From a checkpoint of a small transformer trained on Wikipedia: attention and MLP in parallel.
Each number is 128 + 32 x the weight over its row's rms, rounded and kept within 0 to 255. Layers, rows and columns count from 0. Numbers have three digits each. The size before them is the row's rms in percent of the matrix's.

# layer 2 attention output (transposed), 64x64, rms 0.215, rows 1-31,33-63, columns 0-63
093:141148097124093099115118116189211068133141144166144123109166151107100107104139119131075123100106130198129164100103143160112142130162143199137121148133175161128075107135150147117090099122104224
098:172122143123151124145104114133150154129080143115116138145164135111105103088140072145145128084100211155188119145104100099061139095138202092157176217146161141116118112141123131133060110090139138
109:106140098125088118161108146157097175092123129139102076163124137177123174134172140145083147089179098075150100148103113126105115129118191100086120104113098167047078080129116102114152135068102182
103:135176157153123126164122144135167119197161101173120159075160127074113104079176066098102160088209126108159108130123130160097154139140136086146171105162123108153125094075173136105090128144151088
111:125123170150128076172166106108126163157133109076113130216086132162108169148118106154121139101155157163132050106193127133077144140125134079171148151153159124125164113105166180125095128135100064
113:132126138131163109117234086168170102116138095099154154142140179129151141156160058124139058074078068115145087148134103108101108119156164131107101118140117139137180132134122069168141144097129160
088:099128130135160160098068105136092181101071136074129137118071089143133127168074111159132091154140214099100112138159157064129116097139123144102140067086119090114127118136162153125151105073146083
091:095100160151152104104105134116137131071129078170115102114081087096155138160108201094108169097148156052075142174132119144116147159158112113121161125144129218106118148140123083159142191150129102
087:170116074189142169184100143099107122114140145104155134097170143109134088127119074074099122161059175137153074085128121143106175112085094120132112119117084087126137110180134150153146106082157065
105:105128085122111165133088142088113150130160196095131165104117053135065138091084165175096129120138119088135131142173174099130083115116126106124153142143155131101111086173198090129118100115131045
102:152123112062117085181125129054086136141126136169109139060135184118196095096041150148113140146145113128202108066147132100133138156131116165120146096118110094172107136161121144112110140111118139
089:117100151107098102155094115154140095118104091147139070171181148164149147117164105119120203144146116144135151125113098120167087214112117144162080176154131130143139111079105171068179143184087116
081:111171155194086123044186114172105116099150087120128149116141125174182186118134150155118078135117123159117098149130205121082108176107142142118141149102123083141101174118145173094135133166165115
111:127091126135117060173133082119078123078140138133134147043136120169090117151096083119135112095133132133094157129139156087134113067115124111129101124134078078074121150159066097118199102080166140
100:118137100100120115100142130151136097115138034066137123188134163118146154118152188147154161105117083126105150173159145120180082134050113129130081123150184149167149061112108148089137084128138132
098:095113108075109180117107125112137134112126116077166096190071120155166126158154151118090138116109077121129145128131098124146105149115133110155124199121173118107151088144187078118189184190117196
122:119100112104118195121142099097123168093156122110043120132154101170135096091105144110096144103161119122110094127145151094155098073168080118162109077127139181143168139130199099162197145136100084
086:108133131119129062094051108145118149124120124158144149114138155093117123133155150169137124123162127129160081050148131161166070184083126095079114148096130089133093159038136181092111155142098116
081:118111126132120112126111132129153170088119178149173136154111162144151114137132088138125104164069151198123154153189082103118078076133156120125028126137138115116094079139148184086091081143085156
092:122103159122152093104145153120096070131111113189193121077188120093117113130109123147122179136141140146210154169120184127159119087128140103104147086123124120128073103174087135147080110186105079
106:101083142161125109125125166152114141123147082153083042103080151177145088129135126141127152089121062065114045109075133155169089143086122127180150091140139166131113108158157126151126091103141117
094:107091109105169143152152140113111104073120103134138127133138121163131158125089201125179082144145147158140113154129119057150103109120064119146071159138118083108158082162146137149033108090160180
079:111116120176064118115175133162146088084130121120180076117110154122132073136114086085105141187092142159139126171114132057109127140140155115134079200107095202133123128140154141102114138142066090
114:102122084100157141151100155097129180102091123123058093086103137163145162141074130169155099142148151098100038113162080146119113077135081105165099131145059130090129147126137137183170118120133099
100:074119131067140158191118158150123111106104122126135188152093177137156151146133156119168142141110069139113144099123139160116084187137081109130176115115103101120141068146077075107073081086124075
093:125147141110114125118132125140132124123148096085099074134116152176152149155159206114220081118145111092096157092142122134129127023170090134103140098124148146103123069119199162167131130133134121
100:139102164134099129069108115181144148156191119133149161157158141124128192117195212103121122109128105204135115156079131158154089139170147116082141124170148142129098072135098108099138098172104140
094:099081163126091126163040091137088133105167131134118118130146142054119148147107124158163106141147089077075087182142149157118115095179118133141140200094168143141073193128090134127114147123137123
098:104140110122158143145059117124187097176084121089122119144070102088082170146085152148090120108126093135179159181140144129124211154092172156079087113134144120174154113135167137097170130117095109
109:139106173127116144165133105108142134130189133096158217069148100108117079127140090136145077109136145181122159064111119158132111112183060124108113113105106087136147149129130138091143069085196125
087:163163104125142146109132078109087154076105119113066031105074171118130108146103099158106107152129173144153123147092177139091126142091129111123108065102146117116161151127143125224115120087105118
108:126157186110150163049113130127142120119197083161190111151154089122121108119167138106103148140131120077084107181083074089138122112128127132134056096129122097139147200093152139138120143136139066
107:176144085167109055178104105135172132105139110125199135129063154125182138144199164139118129141111133083133171101151086176158165179122130137168169136099118135141145133074148137123108118176160158
110:123145152155182136088157122155142116150096156142183129162140098136142098110149178185142114113139165170138078120132081135195168170114168102145174155176186115156150119061172122152127147154121061
114:142112130136073141118153145134106132103053116131180097201062173132124134143121119139105128143107089163132170136117118142160128169113153162126103134117188153090131128178085185107102145124045196
095:115122154128163153105108157163114135140133147148106149058196101099137089124102064082126125158180149074121209092067148156129156142133158118081121152073105129098111185138126091133146173098109107
104:116163158105082102108142125114149110121140110135173214160145150095152122105101146202069125117104142193156156174166162158143168144130150150129082125121142159167129135092133198097088084078098127
093:127126131148085148207185098142128182090174098095181146127165210100101097168117113062129153123145071144103107129153116138142143134147128150161125202155118166113150175103169127131166131146112113
103:109164094156119101100101157164129147143136156063163165148128152148172123137131054157078130168152127117073073156078110176110071136175170126145102105065116140118158142140162167134143146191106115
104:116121144191117079051161134127135122103095123119147068149145118165159082101173124175112118119144098132090145143133178076141067064152111144101114084121138170122158149121094104172182171092092145
092:093156109089117103143135101132091161169163158138162071104118109139174175082101187170114130104142131131111107131188114122070166187172135126153102149145150169149146191077091155090180158156146135
087:077141097148086145135110162096152152153110129108111117154121142163061162130167120213101102142090148114126033156118163099114109139096163111126117133098160164072133107119166125131150112111051074
102:137142139095097130145192080208158120174160086080149149116095057111159092122097163155137129138085171174074163136133143140071141119096137109102122109163146128133178072157115123151092154090121142
116:166111060101150080135118128120124057137149160166149107162151064113100099145137157116132135105160114101095128079123077162104117088147160134101136123152163183091073110176044109085142154113095135
093:083070122119129135132163154094123148117101083161103146165155148088120144155169053164192167153100083135094138104103112106116111133156071189116107137111112173121115076133121110128083157115099045
107:114129077183134131090150121142153074152102216154143134143149157135107146138149092102121144135125110126153123140105093164097186136244162185115164114081103171116119133116127092171088140126140144
098:150154175169145145150146109142179140122133056166096106194153168145106123097152062155132155138190074089165130123063178181138127155177157109138128152143106178161092139125092150131117151138122120
090:129118153092123103131106157152122129128108145153152119095165143104127069110096140136170142137119123109088156066096117099164105075103120136184114172093093044091084124142066180132146077156174190
097:165124158128163091172190097163123111093166134117108130154151133193139134168108126127086122144186122130135108169129098178149201049090180163188129113142118163136127100143183127162155134126152162
111:071140157158030137140111112128119071119103112130077149127146112142145124128152160150117066109157148161138143140075209144164134145138091155111139111115071146129140161086110049105132131081131082
099:155148148127147143083151136180145183115115103104070098199134114161121113110188117136149118110163124097074188148162116189123151135094132143162146144098123102154183144103116120080115128119144230
087:067184140126130124091089116069109128084180133162105136104175058118128158085157129089054102145134111178141186120164172123118161110146173128090138121093119116161139154077134137119082139138122175
098:157141152136121068106148126139127141134121138118174102168049136125123134138089178163161123213137135115135143103111114091110144163183197084120154160127135047167103141158126183110137108090075126
094:093115102089189111178159107160126184124099144078120057137116063161167120149110119162156193158122113150157083138123115105152163163150088087143134093174076163110119129101178180137122152152129118
086:129109095078156123144195097100123111153095143121160170134131096193213116140098138133086153162138098118136153203149119151183183158135101091105113101115107099175151095101080109137078150105112115
097:158108155135110120123145098121181114144176106123132147056221159151150104120122058098088145104066152150162118128068082097126099128140135168152123183164138135092106139164148161110147159152155176
089:138138133194124149059142166107192171150117176182140125135143090084064146103118148123092159151104133144122061116113140189125125188100128111174135140146208176114107126111130111085122142144121112
115:138074141093102122144119138052100089080103093095134177135142117151149118118083105162174141178135109078108157101151152095104056112058092111116100061105106154143095135142086112162174116129121106
108:098167096136194147142120141121137116113148128114095085167150123157106079080124155139131063118120094190119099093121163062139117121094052138158085109154141111104202141111128111133136099103163053
107:182119165130116160062126165129146130112115117140169122120130130179128133128179076158123120170156154172084100054112046081121121166152100139171190119147118085135147144085109159095150070145121142
113:141149107134176083060157119198158119074181174149118080134086135163189104114116111122155126134152137084130119131177120173129142121081176062113142100132177162113110168128132157126097122172172132
111:093095158156126145120095088083152102111161108070119149181126125130120126090103190137119185099173113135123119128138067138158138101112163091193106176128186209070119136120159110158099106127165139
# layer 2 attention value, 32x64, rms 0.234, rows 2-31, columns 0-63
106:179090176136119166167141068111083110145089101103236104106083104108120118123086142125105197140164103154112143103126158127115126188150143142090105176113148092181163125153118098130135132148138164
113:084149106197140086125149192125102068154130140068160158111110174051147150147118154098172129152151136133108170060151148182169171154146158113147162188136123107146124143149099154146121137153155128
105:156121180142136168159143142132090128150165144105180074106157147115179136157095136121166117125090148159136080153145119096133145077153171107089129114151065087161209090075166073088114166123135109
099:129114086090095126059175084168097160096124120148151102121112179083164118154175172137121133138081092151210142181080138127078079094107109119121144120174124115145138126121108141184112094170160141
111:123120123099163108119123163118061095132086161116121092103162083096070161130131140164185148154108145124129155101070167127067120142136072154150129149090097067144071098112174118102092149159076167
087:092131141065130113160144108160132128131125111113104143103094112114094102105172157165129162160170165171126198140121103134093127100144178096137169074118132164186195126161057124124090102159173071
104:129121171153088107137167077147137158123094136094168135146119177152102168105189149066144128087113172160132098123130164129153137109109069105134180135145129147178082152087121194110051168133147091
094:137138145053164164106165092089128113134168150169117165125063138115067110099135127104119095149140143119121120122139099124154157054179071127097089172182119071134131090105145148075146137080173130
100:113148140141084117112139164151137140183103179089101123078050132145149128141142152100130164115165127114117150129135135137148123102124125102106119050098175156113123095169083076140075218081158180
096:085134128159172195132121141123105119155145125114172133160093111141143182166147089150185066078161126043062127134078105109168089111118092132158131121172153134148170099119106140076126102111135098
096:129162170120158121111082163047131142124111173109135142090146138038127124104108106074153098104106159121144100187125181118106147151163102098140073120102108157086136185084097133154158103173098148
101:097097165130086148183150192171117138082153130109094136103084171155123073113092138098139134168082090120127101129144106110105120136078087138161066090078123124120163142072163140202132105090147108
104:113146120121184139132190136087157113164161180129163187200156125137116108112185101148131113137128183156160183121126107106117124136044148123149069105073141087152147109143138106090138091113178124
103:115153168111169151127133135131173144153139089081105123056118157154182091140121162132086155117072162148151125101104092087104164219110130099173128100194133106124081141136151199145111153124125149
100:127084134129110124058134155088105136127130147154141081101163140147177168117122181135115120089123186152096114081077072157080152112146154146142133134124177129114098171140103181219150158164161094
108:115130119127115083134171134093127114163154150194098082137054150163142106079175101187149117141160116154153108185129153138095177155112123147110154125183119167081132150119159066157072160149153089
091:088130141087101196147140110149072158105181122100103134158114146028113103110081137099126166088107129118126123130137089109162129185159151158184168149099101168117121138146066134123109122156074090
094:121135089106190118023088109158135171156124137150141174126174100119107095091071152141165160086143110106115152132131139134082163151112086125170139143132185073157164102114119122129175149080098103
091:146081179139064111150105096141162130154128189108154140090131056085157106120130069109152173118099135132159101090129071084129110127160147179144129190186137125116105151128107087136147127069160094
098:126156092073124133087161124173111090090100163088114147101130138120185130144145115159167141056176117188133068099191157123123108137115126136164147155118099106035138112132147185152084124128148128
097:166115094148142107138121185089159074069156110049149156110072100141138132143154123187112223124061167142128138155092159149139146114145082174097119116142185140141147130124108112099118131119101125
086:191132164104123138121080168152087194064112169099126202116078166126091150094143159113129078117149173170124130105125127105156159147097112098101136160139154163125112114193100068114134080146126125
094:135181054159130164121175118101125146066125192084097094151111166097084093093187126154142159132167151077100174139108153100113144142113156115112158129125153075115121178164106141081084122132170116
102:145136126045122095117162117140145128135171070086145043124096115076132141127179107162133082124125176091125141138149132137122101167118146073119094105079143155153083151155153187147159139095074088
089:115176161174123067131081143179110122157172084100094104121096140114161164126144150139062156117140118124108111142087167170118135095161119154180146106133125055124125182142160164088137091146209127
109:112127112141105125144123096153175155174180142150069097169147083134137105161083137139155123086093152131164142159085166148143188125138059111063126180083152160127116074076171153173148120129157119
104:036122091124116100045125153107157183158165079129129156149129150172139109144172073113134138127170129139112141123165111100152114123154150075146110185075141126108100155112135089104061082142151149
097:152155087105124125153076116112150075141154117142120139071146157140212085124117116093121149172155164122128087116103114204181110096128095099149164126129126114210065093125099085128143151162138099
112:148148145148127123152105157129049181166188118103184146122091144133061110117142046108080189125147126121137127137126095095155081099127148177071115099121098133121104064147133159162144143163123107
102:113185145176119179139174182171129115138100065114115160104117070095098152086144133164164124125128094135172127086160063104094136099185098108139145151120182112125128154168133100141092129189160095
# layer 2 MLP up, 256x64, rms 0.218, rows 0-3, columns 0-63
073:140143097162157140134072153149137193098135122133144150104151103114173106075113145162116118232089186110107113065095102104142079141136129193123093144118137135074084117143145124084159101123089128
127:120090083144135161127089112126088099081112141120158158155091106078122088168096144115139123168106111096116173158100128140105072167101078091077126164195118150098164071129194107106093136076133159
107:167129162080111159125110108197090122114156113097139143116145099092140147097124152141119119131124092156105111124150122068105107188162126120069131167145098153050150104089063151199182110179138154
132:172136094142108140164124147102121105113049137156146193121133167093119140109142071138114155170142156164172102130055120121076098180148125126108177132139099091174160124084124128107157102096046143
# layer 2 MLP down (transposed), 256x64, rms 0.107, rows 0-3, columns 0-63
100:125139119200151083108112138132137141126088110118145122064134120172142083132118172168158086187106156131083120026120121159147114135164142193093130125089139137069081116098127120108167082097108123
117:114198177127123093137169135154168139177131117146087075117161152157136189092144113129152162094137140142115083092128151131133164101176165164171111104074126101154109177122055145156194126161162117
106:078119130160121092164159149023152125119099149156107114127106133153109146142136106107154097127167120121144119112122130173170122044100117124165110094125137116200129148169186125056089124072126093
120:085117188145134159098126109120104146134182137108100075126129116154155114129131200105142074127101113128100129138169129097212134096138138133137135150095181166049116094144175105188135127153198105